config.toml
num_hidden_layers = 13
hidden_size = 448
num_attention_heads = 7
num_key_value_heads = 7
head_dim = 64
intermediate_size = 1792
vocab_size = 27980
hidden_act = "tanh_gelu"
norm = "layernorm"
norm_place = "pre"
norm_eps = 1e-05
positions = "learned"
qk_norm = false
attn_scale = 0.125
bias = "all"
tie_word_embeddings = true
parallel_block = false
init = "normal"
init_std_qkv = 0.0239
init_std_o = 0.00469
init_std_up = 0.0239
init_std_down = 0.00469
optimizer = "soap_variant"
learning_rate = 0.00267
beta1 = 0.95
beta2 = 0.95
weight_decay = 0.075
lr_head = 0.0059
max_grad_norm = 1.0
warmup_steps = 200
schedule = "wsd"
decay_fraction = 0.799
decay_shape = "linear"
final_lr_fraction = 0.02
batch_tokens = 131072
max_seq_len = 1024
doc_mask = false
train_tokens = 531800000
max_steps = 4058
dataset = "wikipedia_en"
Each number is 500 + 40 x the weight over its row's rms, rounded and kept within 0 to 999. Layers, rows and columns count from 0. Numbers have three digits each. The size before them is the row's rms in percent of the matrix's.

# q: layer 9 attention query, 448x448, rms 0.0759, rows 119-127, columns 224-335
# k: layer 9 attention key, 448x448, rms 0.0766, rows 119-127, columns 224-335
# v: layer 9 attention value, 448x448, rms 0.0921, rows 64-114, columns 224-335
# o: layer 9 attention output (transposed), 448x448, rms 0.0801, rows 64-114, columns 224-335
q119 101:491522538449579509465485619554469508492524499532543537549520473515477501510551483571428531524469445483456590510490497513518478521560518512464526468610562482466464446445531527521469550517493445539556442484432514504550482517460475530507457485535508554541471432515506510478517469505482492561454528483429504515524531525468577519439542480424
k119 098:571532499437569493476469583551479498455510482525470507482464445574432525439527454526417517564529502514495536518517541495547523519544442538472449473449516464455488487472510454493522494481500450513515444452515566512581520504516457466502455520489584515494512433508512473495468599597497524527539522541505590500524509502471466526496475470512
q120 097:490442516552449484497464441509517587522552505480448490544426483535482506527498504472507538424476513499519557561502464545484434483526513485433563419491555475476451515561451502484446552591451579523583486458490455529519485485467499438462463572472486454461504565515534489479501484514487554564528453467489532496540468546481499495533441521498
k120 101:499498521446532472439497491512487441495581480517509497453460562523457471479500449515552476518548534474496406470448512522526518482496559534485500445494472531536490519505450513453441583506479514475501601525465488433514473516491501543560495600439577503531516487501493502511580445534516546536533508500552492547480461517474533459515558463551
q121 099:446453480503569579495498500449501520395501578522442493451526557539440498486511461473476483502483453520487498485537459504437528514518450452519510426539534503547535497574511501459463563506526493487428466501506462503518491506483476520449405530508510582521457466528470512471444552453542509573486459470436522468525507522465460512433533514567
k121 099:493494453526560472453583441467551465501515472472536514530460464487483454516468475558468516533504547532519550463515457432444429504590524509510465555454432514520459522487421503453509518441495507455523488495493416454458522521516514487481521475530439473501544505481504457493445578520532479464569446496517558466464427493515506530487484588474
q122 101:548429365478513494541471553464525485460480520545466496574528519548470479513434426449490485499437524532526493549479495524496474477541421488498446486531484468639442517430495478489537570444521524496542478526545547556503483634501515551549501519536533557519550542453469538498492501549508503540451527470563491440508471511506475517529574532508
k122 105:497466446473542453530467540477482598465574477407481519497567521476548535473491498503460522473486541507504461543443541474447569432399446535555436561395545457485450537467509585565473546526461564490596518463476540506547459593554465517531498572590520495528562517488428489557535411491482489444491510469516532444560491467540550589475548552496
q123 096:517561532534497450438500573558546399505484446547487523442485461457397500517444518495534519571472504463531614519450509464482514538508506507535478531503504455470455513565537538514506497529521476572522485493431497484609478478534519524550438604459570506574443507483480443474432542504498403491527537495428553521518553509510526536569503499515
k123 095:556560508541505586506538490485584520473534481548565551451524519463529502465514564477480499508528556524488480551519541497522518507462526503556557463561556411479498458493485546466497493556480505565494486498491521543549531395507472507469463588542558463545510478484484502534443597542565514491401500475382453509467527535472467521650423531446
q124 095:435472514466463499569499510441464495479517491483486434419534537536582486486462449418565471544553574475483478479474423436589524546508509398479544477414540523528490511454505506466427470477495489483461524532493507450523483503496468490512497487503506479476505478511439463489511469518503476464575454482523449499464473533498550545537532507400
k124 102:509491415541510457529535528467553563509490512481522427525514493504475566503477511535483448474433538503427476405522491481516527517479539482471558474415558488543468514510554575551539507491495538515521528540426576499516516486477474485538545485490512541536505466549456513502460516525504536487531588533448447557456465568537495382626527461456
q125 097:455526469485479446528496501449531520491498502475570522494485503465486530584493441431521522528473508426523461557495499551534558544537539553503472494477494509556482507517550559514425524439510516476504483465525393536536502522543526523544492579519523561565495522513552454494537557476487494443456554520524494490497582541491543530488465563551
k125 098:469525500444515526422610448461543448478454432489535547453547464412431470488506515464544454488508523460500561521460541514466524527504576572465535550455441530511417533522497515541433547505490519474528440478547478498490486471501465526511457505578427533526444543508462512530502639469436521421474510595523463526462460473489502431508510506432
q126 105:481520558505521491542548501479479524532477473491537618504462505505475473544527484534487485524455548513514496473493463468466500521445457503479538535436515542480506393498503464610528411504515484505477511474524523455468504568521489534482540548417485507403505531444437469511557467511467485460567469499596510497530420507536512444493533584584
k126 101:533457548502591449486511493524528418522451483544453599556481540512557484491497509473477469424543548505471457477492459547587531472483460473454609557455509501429551469488487454517441421416488521522502523549490507481509524491440549516593517468459519434470493538529478533488585456529504523528551479515537424487559480534488508476465557524534
q127 102:462520435567437510527553514481506508429504446446447514468453476510539509588460455538500484511483529427477430608474473521525481541480476505536476533491476515506459470467502455540480481509556499446443513530467495450429513489482527574476525529464509488489533586524497547479496429484549498535485552504528472462509502467457564476504456580559
k127 104:605465535496473479511523472453459535465495501467476405516502503478511452510525494527465487468486454447491506509474444443496539498497598462484433527425494444444517424528473483495523496514505467465467543469437452426511547538505545460474542611543484530437504598546491554440485515526549466543490420482536490567485455520471517494451470514553
v64 112:502510462507564510521575484446447448543473525454430574482484486462501544507488491505551529435481480515492554510499495512459554453578487507512535454575523519535512543468585532411506480508443577519498573569378500532538500456459464549412442490421486522490478469550499543479508519554512580463423427560470518495519478463500515474510515499496
o64 108:468504492485468505482438461499492471496430463499561497537491408449484495512412471524493495472483418442484522456571548483439508554477499481507529546485496501494446443477476422487496474490485432474497417455550561509530470573518519472483516500500443500568502517546410553538430484494498488509481508509540432469500516562437510559453479497513
v65 121:460583528476565500440536540574544553552511479462539497554426455523562455474532546414556513500538504477492440534478498481499520492505445525466387602564488541429511528522503547500570418501505496533518556560541582511437482426458502557518510539517502494498524494467481468513502471445512462509409427482522549499516468566475534429524533510489
o65 111:416565493445480497433487459558429504494523540498497527493528489537546544556508517498463526476504490482540565475526459491548507438520574564453594534534512417545563510519553457487514585447474439454530529451561441430462437418531479477499470563530488544395507419444490453489492505550435565546486574510442474500474533529505469525445517491519
v66 116:536588487508483551508523483499421521523475460530450473508474491442475517481437441501498461483532511514470471441459464501530430446535546487484426509540515554474478466415483585444535524442376487503570467463533549474454505435522526562463491478459508521457397523530448561445505541547528479511497457517580478490443491522442490402447492533543
o66 108:444519486482448523486493520510474508465483543484462387445563441468501478543464521515472454492482495562467515501427461517472553464465455512480551520493496530439492542472491486491444436418447524575459505448507466512492497431447519531530513478445438499517471525569474440530547487473522476476541451444458484524455446462467529519444480484527
v67 112:530492398482552523444488492481434485513517544512474457547483526570535509526538436472426428451534484501429489438524477507458494459560364519471554558453549460509533511517488525500524497496485526441569524512526457486495528538494502530503526424467520566512504486535575516505470538507444467488476472500517492528529501508461483542554452521508
o67 108:500542554529403509553485517441466583548452539508554520464608503511535445508531454429423538449480523476539518472468466486477534472505497536477513460571493539419465473518511523554423515464496478454494496433483515443500550455486461501508443484617542543492591495444450502534499555512501549461506456556555417538477410539458476528485521524488
v68 121:503521572456515542491518568460467503476505531423511468521515453493501567480425457468513546497484491524506492545503450549516479494517444475465518487590457474505526507447450446526476499515603550483543503508445479508542568502570518467426519487444509528487390522518485495517505462509511524509544559466565485434538542531536466597489394430517
o68 112:469516515492504417528446524544504490479523509403531515490491518568448592575503551462491465549526475445462450512516547498469512417462548521521521494504506459469493533452539486592517480565574488462537493496544506503474502560451519483504514538446490502532561611421560534532531447531449585524526453521570511460556441433507473485444490515435
v69 117:516525494470543503477535499454526499516494506548555469452475480484449489532542527467481537521569492536506503517494511534503478567474500464483426506468479463523451506499523516524514391509452512479524472504485427578444463458506562515459454479467491536495485552478519487410508438545503494494480507539501547464581552504525528508539427498502
o69 106:451461538473522452416510510516476490557510567464558482486411464488493547589526480503502539544495523520509491466483502486484587423528576482457460486467519590539499471472560455534515508522519448460463528501483463482499480516458480515528497489462448506587527500534490446463581502485507481536541454558550419539421471539423457512487533538547
v70 115:552423539554509458478466535494513523504490548454500516574531564441461505496448509521500475537502510499529481536557472518510521553506539526491540607459515509470448540432548474469446462494473504534495465461461484441482426470643530443495492465488446564510452503558458507493500571412522491549561427508497536539474497492489524530506478535507
o70 107:519529493495518502571427581515486490578424484416457514554468516528452537571504503484487409515457459479563504470563499474505478464557457515474520450500446560520441482485542494495547534455523487512512507498549503440473457459572542535469534447500475458540443485538482491469549484463471516475566447474456465580559530483520485459457505463462
v71 115:562544514516498515386446430535443545533459517491498465521526543495504417472525488469473505525487500572512479537465532453418419560534463558486522467527471582429476480470489491472578511458550478514465544489490558532498452482505532524524497498447537495406556479541443451532470480513480476539482474408537488423523505486484489497484531465581
o71 106:471501527548589449572530419507572443444497514466494417523485430431512528575580470424531523494484427575528418519489550534572436526449519528462451524527559471533497472492421518475474541513485445454512460506556515480500496510475458464491481529499550536530532450460450503487519446438467561546467477504525464503488550463540485504449550530444
v72 125:550449530488513507521493511610507422568499476456556509532462460415502532476466470480447519557515488485537559393558430421455564437464576513499500473487461564494448447466479516497519515542514484494562513466499498377552432525511452490577517519471485511405538508514503472559479483480454476543518521492508464515490369518567565483509465494523
o72 113:536500531425526482479529526445457496419498463536478471489548514478456540476547532595525455523513557528439510482521455480479440492453457478511461525547505470428471463533471499522493492585469482513430490524481562506545507513478482521526484471532495530522464578500511509510494518489516523449485498473517499481481565422521453566522473536443
v73 107:457590528444452561512560429473473435490554484479513512519507458501516497477480492477601495481443492460481512465456565505572516548427498550542420439533502444451543537506509523558455491387481517514548538569549554535476518473465538509522544487475442519536522497565517513465436516586506522488484513456533454516502463523481520489510500514537
o73 105:523479504560498412498541486489420488496445519522525561449465485461461519500520441579438509560598422510506478499427477521512489433474525478481541593431498476485508468428474477514576411516387504426532492439519459456467467572456498494490574547538479537436482506519488536575488552529462508487500479455510456478500433448531556526439489483526
v74 116:562497438453482540557549499583460493513429585498527522479466510491453469504577465496544515519566544521479417484452469574451497477454465457434471456512546510506533474493504460586571518509505513497562469464496484512494589491537463502498497486519570566444521474484515438500468458495451505530504526555590549555486603531538558552488489486499
o74 109:492524560469474491480534431527447505484509530535488468551574549530555523549476520559478478553505536490445486470442499433517533529582574528524534463452542511545494491497477509494513459513491432462427536558508486471546511531510482446449508486503472553511470536497479512403593475540474487477526468541492469552500454535520519565481465431466
v75 116:476512429461541486467510517562560520419482526444500520550446480580486468436493480484498425498523494515501423468525461617431502568493517437576543518439511491431500516480478453500494482479511407509471516450481505552506502484490441484521520529520625537496472559635476526522494472486446531459458407535524407512437502571512549470511503494422
o75 110:522486512519473488530464510501497437484526506471456506514550465511550503549496487523569486515497500494496500589482514510431460518568458495503396436505462517469537557503496570506470556571532568536425502474488540513547485432489529531492568542573441480436558474518534490482485543513508531526476572517523432489497511540396510512520487521603
v76 112:494521476464466448443506575487562438460542582519532564494465506474516569512482505541509515512476533522468500534453473533486484504515494562579532562555473447503501507469527502471476467513500455599466548523460420460481542480464502491421523538534493567492488525465553605542459465458520501578508453426549556551484493531487473560492470474518
o76 107:589498501417461460599461528486551497494583473475491462468535500502525543513546474469522489443558531542458506479511488473462435496533496471473453433522550568551441502518503452571473550490500457421568561503528514441457476533459463513470457485517455497460470401444473518513520499497545405485453522484482507415484544539545518575524503469469
v77 108:506578496496433498527466497468431576487483484491467485393458520488514458557533560498445471472460470491514540507489499527578445499494508468565526493521461491462483428479532464525528534534501434502561540528550448471525541425508543499453491414454453482568456509476500513504501499527491474512566486498493467454531514552467522446525466525463
o77 107:470480474516488497550505490410571436496531397475477439510435488495499477494453544467448492535534538516444550481511468470453461506505525471563454556489465525527460534483474465545500521514538479465499516455547515502512532493483475437489542499468506544483439459502490507536523512602446447494517463433468434532505517490554479492546531464542
v78 120:572532572463508513410439529498473534494525454535444510549501522521410526519506522527542534527491523510501482504530449557534429514500487518483463399500475534435521418447484480478469558522422527551462464457512426518539510547515499506578452548460485535543459534525512553507495553439465502455477523453515552505534556484458550492529479539423
o78 112:514495542467468490406507556494560479474486449492492521523554514431487488455429461550347494527494522487527531472465455514422523547452533513483456519481504523518440511408530442506539521473466455490518508535532490456505513478497516477511552404498501466530574519473506491518510493480558524515463597518440545472476494520500510495568497487500
v79 114:534537548474538583546484501576444502496465491473442505460519551472516534466460468514572499489484487558536434488441484493451552536607425535513564545501525509454505497417498453466460515520509539487471530486513522512446444504545565461464537505528528454509532458540488497501525478522464473441451501506474521519455539491526531492507505500502
o79 107:505539521464474515520550467570538534486497517455511503507509510459474490491568439491487473488544577457479479542506514583582486404528461499505484489526512511536513515466570421527398463479516485505559465507475445497582481495425494474494446512530505475554367508466430542561509411517497458506554471460585543532481497487482508542449512491434
v80 124:518479553480561480493440534508502528493516562510454486411487556510482495500421510540468533474479526601456461484505504505542468509546580531525544571509478562466544543489514511530500498463461530488412470476460542478534567584501573485495547442460542549494493483498498489539527523497484542444500576494492463545581556477495530504485462516422
o80 113:549566516436479508469454448501507441568479542493500543497554499530508513567557489614487476572447567565563500495546515533521429523466461528477568507553479502501505476544560496555529461566439482501502529518505500491452527499593551507486412488476614596463472527508501437515492500566474433446509488440479448448436543466449427540544486465518
v81 118:481524555438481562511550552488453528479512441479498471494522472486529481525478483430478463510536489573532488561450492539518418545546670492481544525429524584529541501545493483435478498555456460450560521527533555491473555488499531561544489562555473547539537479497462483527464500434448509525517512474486499503472489457429486500524535542529
o81 111:467470504525471453551460450576444575563472497481514536446481434545539497557541418546503460502517528552516444488540475483528491503490603514494494553538501496424452463497563548515480528565528571491490546566476525476514469485497425466518428447483406455430482518454541477563479470453511487488434533499533484516527437460461476446477431492454
v82 122:533419456499507501446495522491475556469584473481544453493520460550491436462484482494509467425489496499461527497493476588542487521477618475466461565497518491480450440522508531502450500525485451459549508559472499486490484478572520431478504483520574498507519548580494492540543490451614504640551506524463466507496484528457518541510472481502
o82 111:483479450510530460473495513408501496487528456444488511522499531445486459483533549513505585472543494477452531575587522433541462477516554552502542508528513514459460506455542558514563479522408517460454481490573516566564474505519521587529465517485423441484485466512444405554513540525470478502527541468485518534540556501498582468524542499486
v83 110:549560590502563528552442488504501481517448568490611491502442456553474498521488583543554441530578494438497452474495548415595471473516571493508509523491564456531496467612473579499491450506586487580475505546530491505532541520496494559563509386553516498462514456504451561522503481491533509496554523498543511500468495444522577445489553536485
o83 105:483550448472602455494554408541545569424489494506501422468449527495571513477571464506539473524542526513441506505592486578465545470478471424524556514443550535473433480552485584521515497473477465506511452504417515547496496555529534543508466542429525522496489428459466439517527513488427536489528494543504508460511441560492449511527590565495
v84 118:548435467495524489470461554458471499520509555488457482489495485497511623484488553484462511487463591482455453474487497489451438485469456560485486523467558457515628520562459536501519440477439484573467516500434496502579508472511458391513476469489539460521498580490445497462545537432429560512497497457459515428468536502497522441478462478471
o84 107:471452501431551565492513457548584526468511427452519464449511549526505513526539521495473482547469563497474487474489472520507622475461527530505496472498490508459448540485475460427507556489496463461499434458483446554512468529492497486454459509538524475509488437495509401472465481521507449550566515498495461526509558514503457488527506536470
v85 113:467599478514501507379471498533514593531452512466539422532571459440499496509491473442596476442478511520532511482534504532482462537480470505509417511497475471459506520609550497500494519496495550450474532460512494523469478473528562525502451524500451478482514498463516508470516516501544485425508561494552452486525457451487512453584562468507
o85 108:527521484499522461538491532533469465433450567538505525476586527514444530462504511546416493468520496450554502517515555525481520488511477507492442489532470457473488526498523542475482542401458495444432534540516485434476473574513511447500471534417458481558444489544493545505483494437443495493528483557470506435550440475442583464508505505594
v86 115:488503511447463497529466449456514510480469489493503509461484496537467499583499471448564541480450498481559498459555504513529410476535520476512522522457499506530545536484544524479545463521489498547521507544468442503492485534483518537465528545481471469532536559503486482536479536450539466533507429516521504563466478449515507507426503539400
o86 111:457492490515487508490433476490504513535465452526560500478500407515556505555450439487509468566587472448477550467470547492498569470422515500523533435487411560555482513517529503493507502459549512501450483555535503469592465439550474536451388454460467482455524513542530542492534527494532492480464465459493478521519569545415528510556501577457
v87 114:447475520472491448453564491577600478553510473416517489577524493528474495554483507530543513472489462515543519461506457464535422504458512518429485535510537535533468477525507458510480491443427441498522486496525491497472545437547466445505522518496456468534522485492484395579478448485506505482494481550494510537371530538486511515503573369522
o87 104:510496530562460467507473528556497544422490458522520546533477446436489487512510525517560487543508512484548473523492477459529518545596503465508447431504471515503443446500441496507580573551479569531500468439555447488539509468500484439527509532497471425498426525497547491508590559518516456490521484509476547491455494436525540496458556417488
v88 122:571482476480495556427513409546485545444459476546433486468481513468530494529476511475501495445455500403477480526465513468506485496512512425489507477515525489517567463488522563504504557490507457526515535535441500549554532525506532446472547480485470503476420536485470472439574527443497488439458461570498458430546468553512536509541429506459
o88 114:463506500489482486508461600504499460535509530455500442501510474586545406484496512547492431501506495508503497517526535487483516524479472609499403488537502426475500470460481474464515511547451519509450494521477551551531488532486504452526498520576446527491472519417543516529543472461551491453584474515420505506457428494544466446501525542464
v89 114:452504453442540510513461432427453535488571537566524509483506504527522465445527498513545499458496491547536502495483599489552521463483524499515485455506518472538502572507492523597545511442520475495536506428481466570488494466543533453490520514484501524489464424433475472476440495474588512503541532510532494428558512418494468548447476513514
o89 108:480497567536557482502542499519509540486553567469440449428486508551498465462476498536492462450554461507508450481576551473448532522522511466496468534441512484533549379465483524440482522515603465467528587518423541455452457501495436447472490469492481508478466555505471472479530489469451512514493536495474476455524501515505473514532543524440
v90 114:533543542510538414458552520448482462479499458504478518506567544570445531511462479523510494434519502459510488488446483527585512528516536564520479571408502547497642555480545546510503458487439473476547574469389512506573525408498499470475521516526490489559441444416534461536506481505521566478539508502491494504505526470512476588535555430575
o90 108:485492399523483521534460477596515467553539464539511516500493490488470510557489533496510478563536547473543464467499519466529484556536440513508497511510477503557458408509569541442486495496487532496513425504502496508457528548443431479578495580539505519520478464433515444468500531515486482564528549504582510511491508554481494555504490472486
v91 112:520496484590597521513489428547546452470529506499498473462508483520448517522489442509523492462492546477546484452445456531552442530517514453408561485507501521472549495509518480540469490456551504470520472602542473486494484507501508517472515563575501491472596550499472510523514470548465569498522497602489510509448541564494465548489551494440
o91 112:460538478495470540529543519484454528523538452498411447472506467439553482481511490471528460441432464574500549438487460483551518451504447491521409499440439486509569475497503552483497475495488517580498503473492540504469389585469445478538552479504494511509617462494505528479554515471470509414483611509501474499523497509478515500497539459500
v92 117:476481485535481539489482477527513510484561478567557553495535550529454538537521536451460509490540463515456472465440526525543515538500532473558470444482471493552503515457586518572598552494526533498470477557421438521514509492465528489442442536520543552537530567545518559508425569514564521534466544497517431535417453479532491529531541523452
o92 111:533515500542455479462472524453403407520465553492600542516503476488492495500490526523487513517459554528494541426547504559472466465461543461542478475482457574524549532468515482461536461475480493489438485492503483457497483433557519570491466429510492443494533482528483460549489461454504515454429503531448456496517515506513497434437551509573
v93 116:565482572490486484422476507511495527526481510548479514477534463430532476497571569440525491544507545483512477480544471516508553480535547465613561482478538505534475532475495403488486524486545545468511540467584508508528484485458440512483461455486458528483505573474476505529457516509478480538543515509483515474544552487533504537523521495555
o93 112:482488549488486489561567515496429436534482495513506516608536463472492522507527491534467526568481504543479562523482493428549493512561483463421449523514580448560506463524421425586490541557497547429514591544418492474561523506487542504532437508537522378543514515498488520497490450540513550461424506438552484446464415426514470494480553517467
v94 117:479413486394469426529568487536504448548511486448446489436476489530466483500489528540486514518467429415563488445533557461517458528530501550453592415529465508489535507553559479534531524468486505480495422551451569567515570502573537464450515444418483482530447465502494548522498470507450437482529494491531480413471542478485475484542467477543
o94 107:473495486439493569576470517561482524468472534478441545535525549571439498482524548470530499537368539498510504531452529543529522484431556458499434493511430554508506450491507561521550528428530488470482445483549495477583485488512544568498460505451522538480504524521549527605519506432472517558543522519486539446504509520541492528424509502506
v95 118:569522483426561596480612499454547541513494436497528461494494484553485490489516436467473448504530489511486526472523501468524457513499479494467481484559514542473591495525486459508444494539583525506483494498512475484490450463503508522579541458483497523545448498511439502506576463417569574488474457553539543468496479504447571507474463510521
o95 105:495501491520511477479525391535479464457505521487458515486451489462538483521481498463503533496455452493465514538521475459537526554498533523460408568455474547490483527521454530485483537531510510546507546512499532463499524472533552502517519508461484440467535482522452485456568484578502548566559451416504556445485465512498477463521499646472
v96 114:440496513477474548463559474476521484459535543561438496477434527460530435560485477531459398487504521503510473573558484536497528521561490488481482463504460521529420550524447456502595442478459451561570531473524525488499549513438531561482561475451482500443459545535484537530464525432532551512496586478527508553443515507494488573563513513520
o96 106:488525465474507574519480502509476582521509555518531520450531496517548537579463465507579506553506424556453487573454465549492521509467515598515458533535480449499529468605511538602484535501477489512524486446466555509574558472533528412521515491501418556469535455458427548470549502480480489473465471565469451454544539486545520516508479480436
v97 115:457538561543500495508563500515483485530505440453513388392476496486433440459475474502464562515548485480582521476539488457518524517564460567483535484409527510545492504468517516458516397431441496512459494505470436490470442457488482495550529509521448485490487491562556456480484599535583482498496458493496558469557529419476510494573547545461
o97 108:492506557502504454482483498568566482469448516485514498516400505449462403482528525541457455447525433489560494494446482454516499504471489482520490587547499480491546531609383501495476463465513500510555448518511409462512501461469548421516550416463468474462523524593476563598463538513518447532459470553514519508429488500494455526377541542491
v98 116:491510536463522512510504493535500507456485482448483502546494514496505469551466525472537500538496434469532489548462493514475599483548455530566558521508467524500538491530458476477518414495484522498524562490499536456498479378502512500467404501407509504515467512535503496534502471535480509514559446552472555537477461515460493502530515483425
o98 109:484545468535460498560535516542503463501446514510515500501491504520473541453513455444511580514532514529454537435559449500505477492515456524451476511509514449468509498524564467506547454391532507562536447522437482504582469486483509489478502474549532482529454455475550452479547441469516510516536595466536488506491562517461571414502500527544
v99 122:518420504457488521428465450470446531470445486456443476487593435484497458575466474519494532562566558417520439531515492435526544451458493467428520510427484528533507560434565523515510491528544573461494491469501506528472505447532500462487527494516499505525489510542472469532519495497514475570455480555539544493543556503507533478519521577502
o99 110:454523471538537512460472465525557563494570475521485537430399538395493462447463497510507547380517491540512505504495525555509495555594513539532536468578552533536509509538479516468463535577501452457487523511587410492508534496577516503520407534427551526450441468493536455545526493434525538538523563531442507494501545508512506506525462520429
v100 121:488490501487443484471430502545506533488486418494441465535554510475538532564559506442520490553402500526551484575511495494436514508553561508505470538496484547497499465488450581525533466513456433449510543513577531555467451454521498577524516555489508457489458546527608502526551481553533432479493442483525474390504548558439567452515513517528
o100 114:532552493535489582509482483488467532502518467550481527514447484471488503530521472465526434427490517532500527499482453553512510506522479483533487581520540575545486491542493478487459516502521458408480468624474465450545617483419518575501551495437486579499447464554534487477511490462500476465427576461568503480475458417512471515493428537504
v101 109:492545507483500463523547541535500528472413571492531512523482451448500525503486578493516531576493476495534499501483487551443508512460528524543503496518494532456468484492490533506504430464441487543454506543524543543515552542445513465436547508492498521514480502520498514548517418548441479550460529514462450457542463423460505529507532514541
o101 104:519466479459467503535509495498521508516417547524500546493458499493414543519563465465519536481491467544545542537487513553468526514533452411532475596517547562478502439524573443511434451471495506510460553486552470496513534481487527549472484544515596446508446439465539484505496524492601420415486492545457495490434537454532498498510495501509
v102 119:490517403490484508495440469476587528516544510513460517499481472470497556559413454530448555499598493491451444435469532496526511484552500504467495533490495427565473491479522553465439553540546425531478457441487506509574555510499660453549522425501456542502527515487516526412465483445527543488490512492440524479469490490517468448496494536520
o102 111:549517522511514405440461525444433544394450491545506460491456391537546489510442404528558501458452529497457483515583558541516462533502443430535535498493384503530450523503535513545545516552558485482536484490516553517523501523502420478519478509477547509490482500544541457469482484600493457482485552487560575507545447463507536448435536492542
v103 124:508503499548574464481490455467508488495548485504491476482455536463490455511507456457522459545503549456518455495426458562447553430512535491547502498557502473588499523489510574445458446459566492453475505497471482458581498477493487437473499529451462541472552547466529447531444458582512450450515519425533459473502563499467429472485578523450
o103 110:461494524515460517482486506499482494539506408483426444450497494539555615500500449488456502516537549425473558443521431542486460514524476521435552448455549455506484458517531511502531558560515512479494513433544513537480422505469470491521520482532494517537528509494483542573565563477510520546451546476530529476427521439541527493559512538460
v104 116:513467482474492522529447548498494548555586558483430567558504474491524545479588523528490479439486494512545553484417495497531482568499553514480545539501473550435413507551464511505508474494476521420512525452540521525473506499499460559451536582525543529534523486501452542536486459442445452551520593415418496469500456509497491495545563522433
o104 110:423512441520515513546532528514531567413524569477538461497523533519481511472530521498493523524506474493475485459584490505449411458490541525560539544550499464524506510492479519595525521513524502533591549551515474474498553487538454487476472544513517517487475426417542510478513498533507480484521470579499494437533455498451486503516483425583
v105 112:544491476519496510456455523519471530530457514540514443515474563504563522490536496516555540502559448468590489468535520501513597520472460504483478571523433531538524490463546501543536502473458441495528473502527514483507425476539513426504548469488545526476516572435447470460474557536487497489477509469464567514582458525466448461486537431495
o105 108:576456463503462465535483470510570493516456541536524471423461489440536464476470419503543422532488533525476433471503489472471534549482464516515515458443488427478540487541536452434540489457470523459505513522503558493583588456496527531580409547577533518447536478532557534485466483432512447486525493482524482482493504465545520510447554471491
v106 106:526504450494556460508525420525531491495539495481378518444535509442433513546444550515495402510630508491515552477509479518462596444498494503468504507507443526496573547480505494476481505527439515458516471492451465466515511544500395441510495472534541417530506524431519534510524533560449484488559536451555507468531509520582542488554431513519
o106 103:498477590538452488446448507514522524580504458542492461463524520500496512538519539531527534524505473583528493481548517551434487537503470504469511463488588461522536504444521446581559488472522413554517506465544532488489514551590453475536511567482475473448535494497543503547512507439506546579599506525474557489487532430523490483514565575519
v107 114:544576450448530580449523542510530540429489468423562570489450525484554527508491545477524443494490492472482469427514472478473567493539455525508500561462495516525509565402502528475513511488393503507487474561473525567492505449471580446541513507508523489504525481475547541494506475531549472525486520504542531542428452478496567473455526515495
o107 105:509498532530543502504508471557403420492492454460468450598496497530567491490485509512495461452444552470459470523549462389491463579470479488580483482528506506454497511582553523537472527454491480522462554502520484502564527422515429424515545443453531454419543485529475482592448530504511455505536494477446473484454481566460535557470546458438
v108 121:513562488459503525567417497549461470526503513487432537443507480517428519478530552530500506475532541518488516503491518514538491504518530513500508557512522471546472486522518472413504368487509553473529516539502472525503578492440514496485583556461569505533566526526488507550506495551508490488580498513406462495474453506520514538406536513482
o108 109:482509470565516441540525579484587479530548567541465519556511463542432456539437579413497555477540541519544545457494483453542455476500505467522457455567468525447463555489479521510507511546532529551467522506515444551521486482447422551465540491556423539522497495491509458525599496536496443522474540432505521474453501471535519475539509575529
v109 111:520490511484473448524564483504418445518467481426517538455409428471485478599497459402455534455564486510535490436493483462491548452495502481477461479503477473453411542549524535508493437478490469436499522567432538487467526432495521502443544522551492521474472467472507504500478488485427536487550502544508514495462508494518506498458533445542
o109 107:497496490483526509513422490532497524494500557398486485445539494445431515436403497502466520544543468565476505433532451565558430479502428491569521519521537518452457406484485564401536502504520457532502507463517573477527548494557460484494464497520526450491497546598546499544528575544458504517523504455538502601557492577558492524506500436551
v110 116:517516528471499476565562512559498423471468545533515503548540489434523488488483484546498529518519550549472457540447446511473552537385558561501537505459492533479497487544524542425521472522507481530572492461424518545493458532462506441458480565504518487413484515439429492488472489495473559516592473498556467461477461509541515484625536525515
o110 107:571486498438484549480504572528473567467455513539501518584511483473453536472582483449486503522609497499444525494482498510503470494442513499524534571504501478500526460487459504465490477487478574563485469536485575508567458500486505477468448522429495485522409434481538471484473443477518529468473491483561451495479583579422484470429432476462
v111 120:547481513487512498546500516496502521514442489526506565512467508526557453553479517514514456530488482522425561471535570553469568457491507528441506546547476549527533511569494523426456493434432535501457480554488531467507535535537497543515548522565554488541531498427483482517517546463523495572509515471483493472432544487558508547515588468491
o111 111:451457525525468527526565519444574555476515552464476524574482453509505491429511519533520501483417508508559501504445560548467516475555555506527548485516493514460533498460556512453564508499555479470453486477560508514506543427578504551497498487471512466481511554468498488467505505465468487394456500491470549536432443519454564510514469455506
v112 115:517483505506502496518527514485516417528600469515470483530555409489489471409462497504542499436451436505459569464515540520475465500508490473516568506493567570456537509456553523575496514476527496495455533485441485443470553514518589468482523515519584506548508465599536494544521520523470450496547463504470488502492479561577447566483463517551
o112 105:484531581518483503523489511491455511546542568524495520436535588518540520561558515509537546560501524398496518515476495535590473411432422467486505489439501540541479560424463467480470514498475433479589398477545455577509537450474439529551485585509440500459486531505427488552533557554541572443403465580513520471454521493550538509484487553496
v113 111:458529459461499547492502504497509487545523485482462438512538493544539507443476489524484497533509437471511489437464452461485459512518488484502484480496461464458535515475507490471566501472485470453472478506515487465509519561513446455484558518485533506477498581443481496444587453431504455488503537411462554523507454526444524524528498534492
o113 106:406397487517529479511502477497503565519474553519476531475470554515384573476544488552459499506487576524515474466543541499546543462434510547534460483513521545508533557504515417510533574516505471539506448553500562474581437501474466516481531497538563534505555541556523512526507540541518505461518539462478447610533501509514588486492557437503
v114 113:452497501482464511463477513462482512475517560567488530519458500517535566428442516493505498515533501499488487558555437480471491508501492548524447531464497503494551419503507496437529512506464402482451548499418495446480520457495536462493481466485428448533485493436441515502543485502494500406480511470509505508456518517414544495426552543490
o114 107:502550538482478456457506452538494481561512529607480570481500509567505531485484464501525506451475534472463508546518503517373555509412543410518519527539508578475461472551523568485528533477457510499531541471617437495477538505537519467451504456533493447492547486513526432406525496506508468514543470465503485533504496495550495504417507455455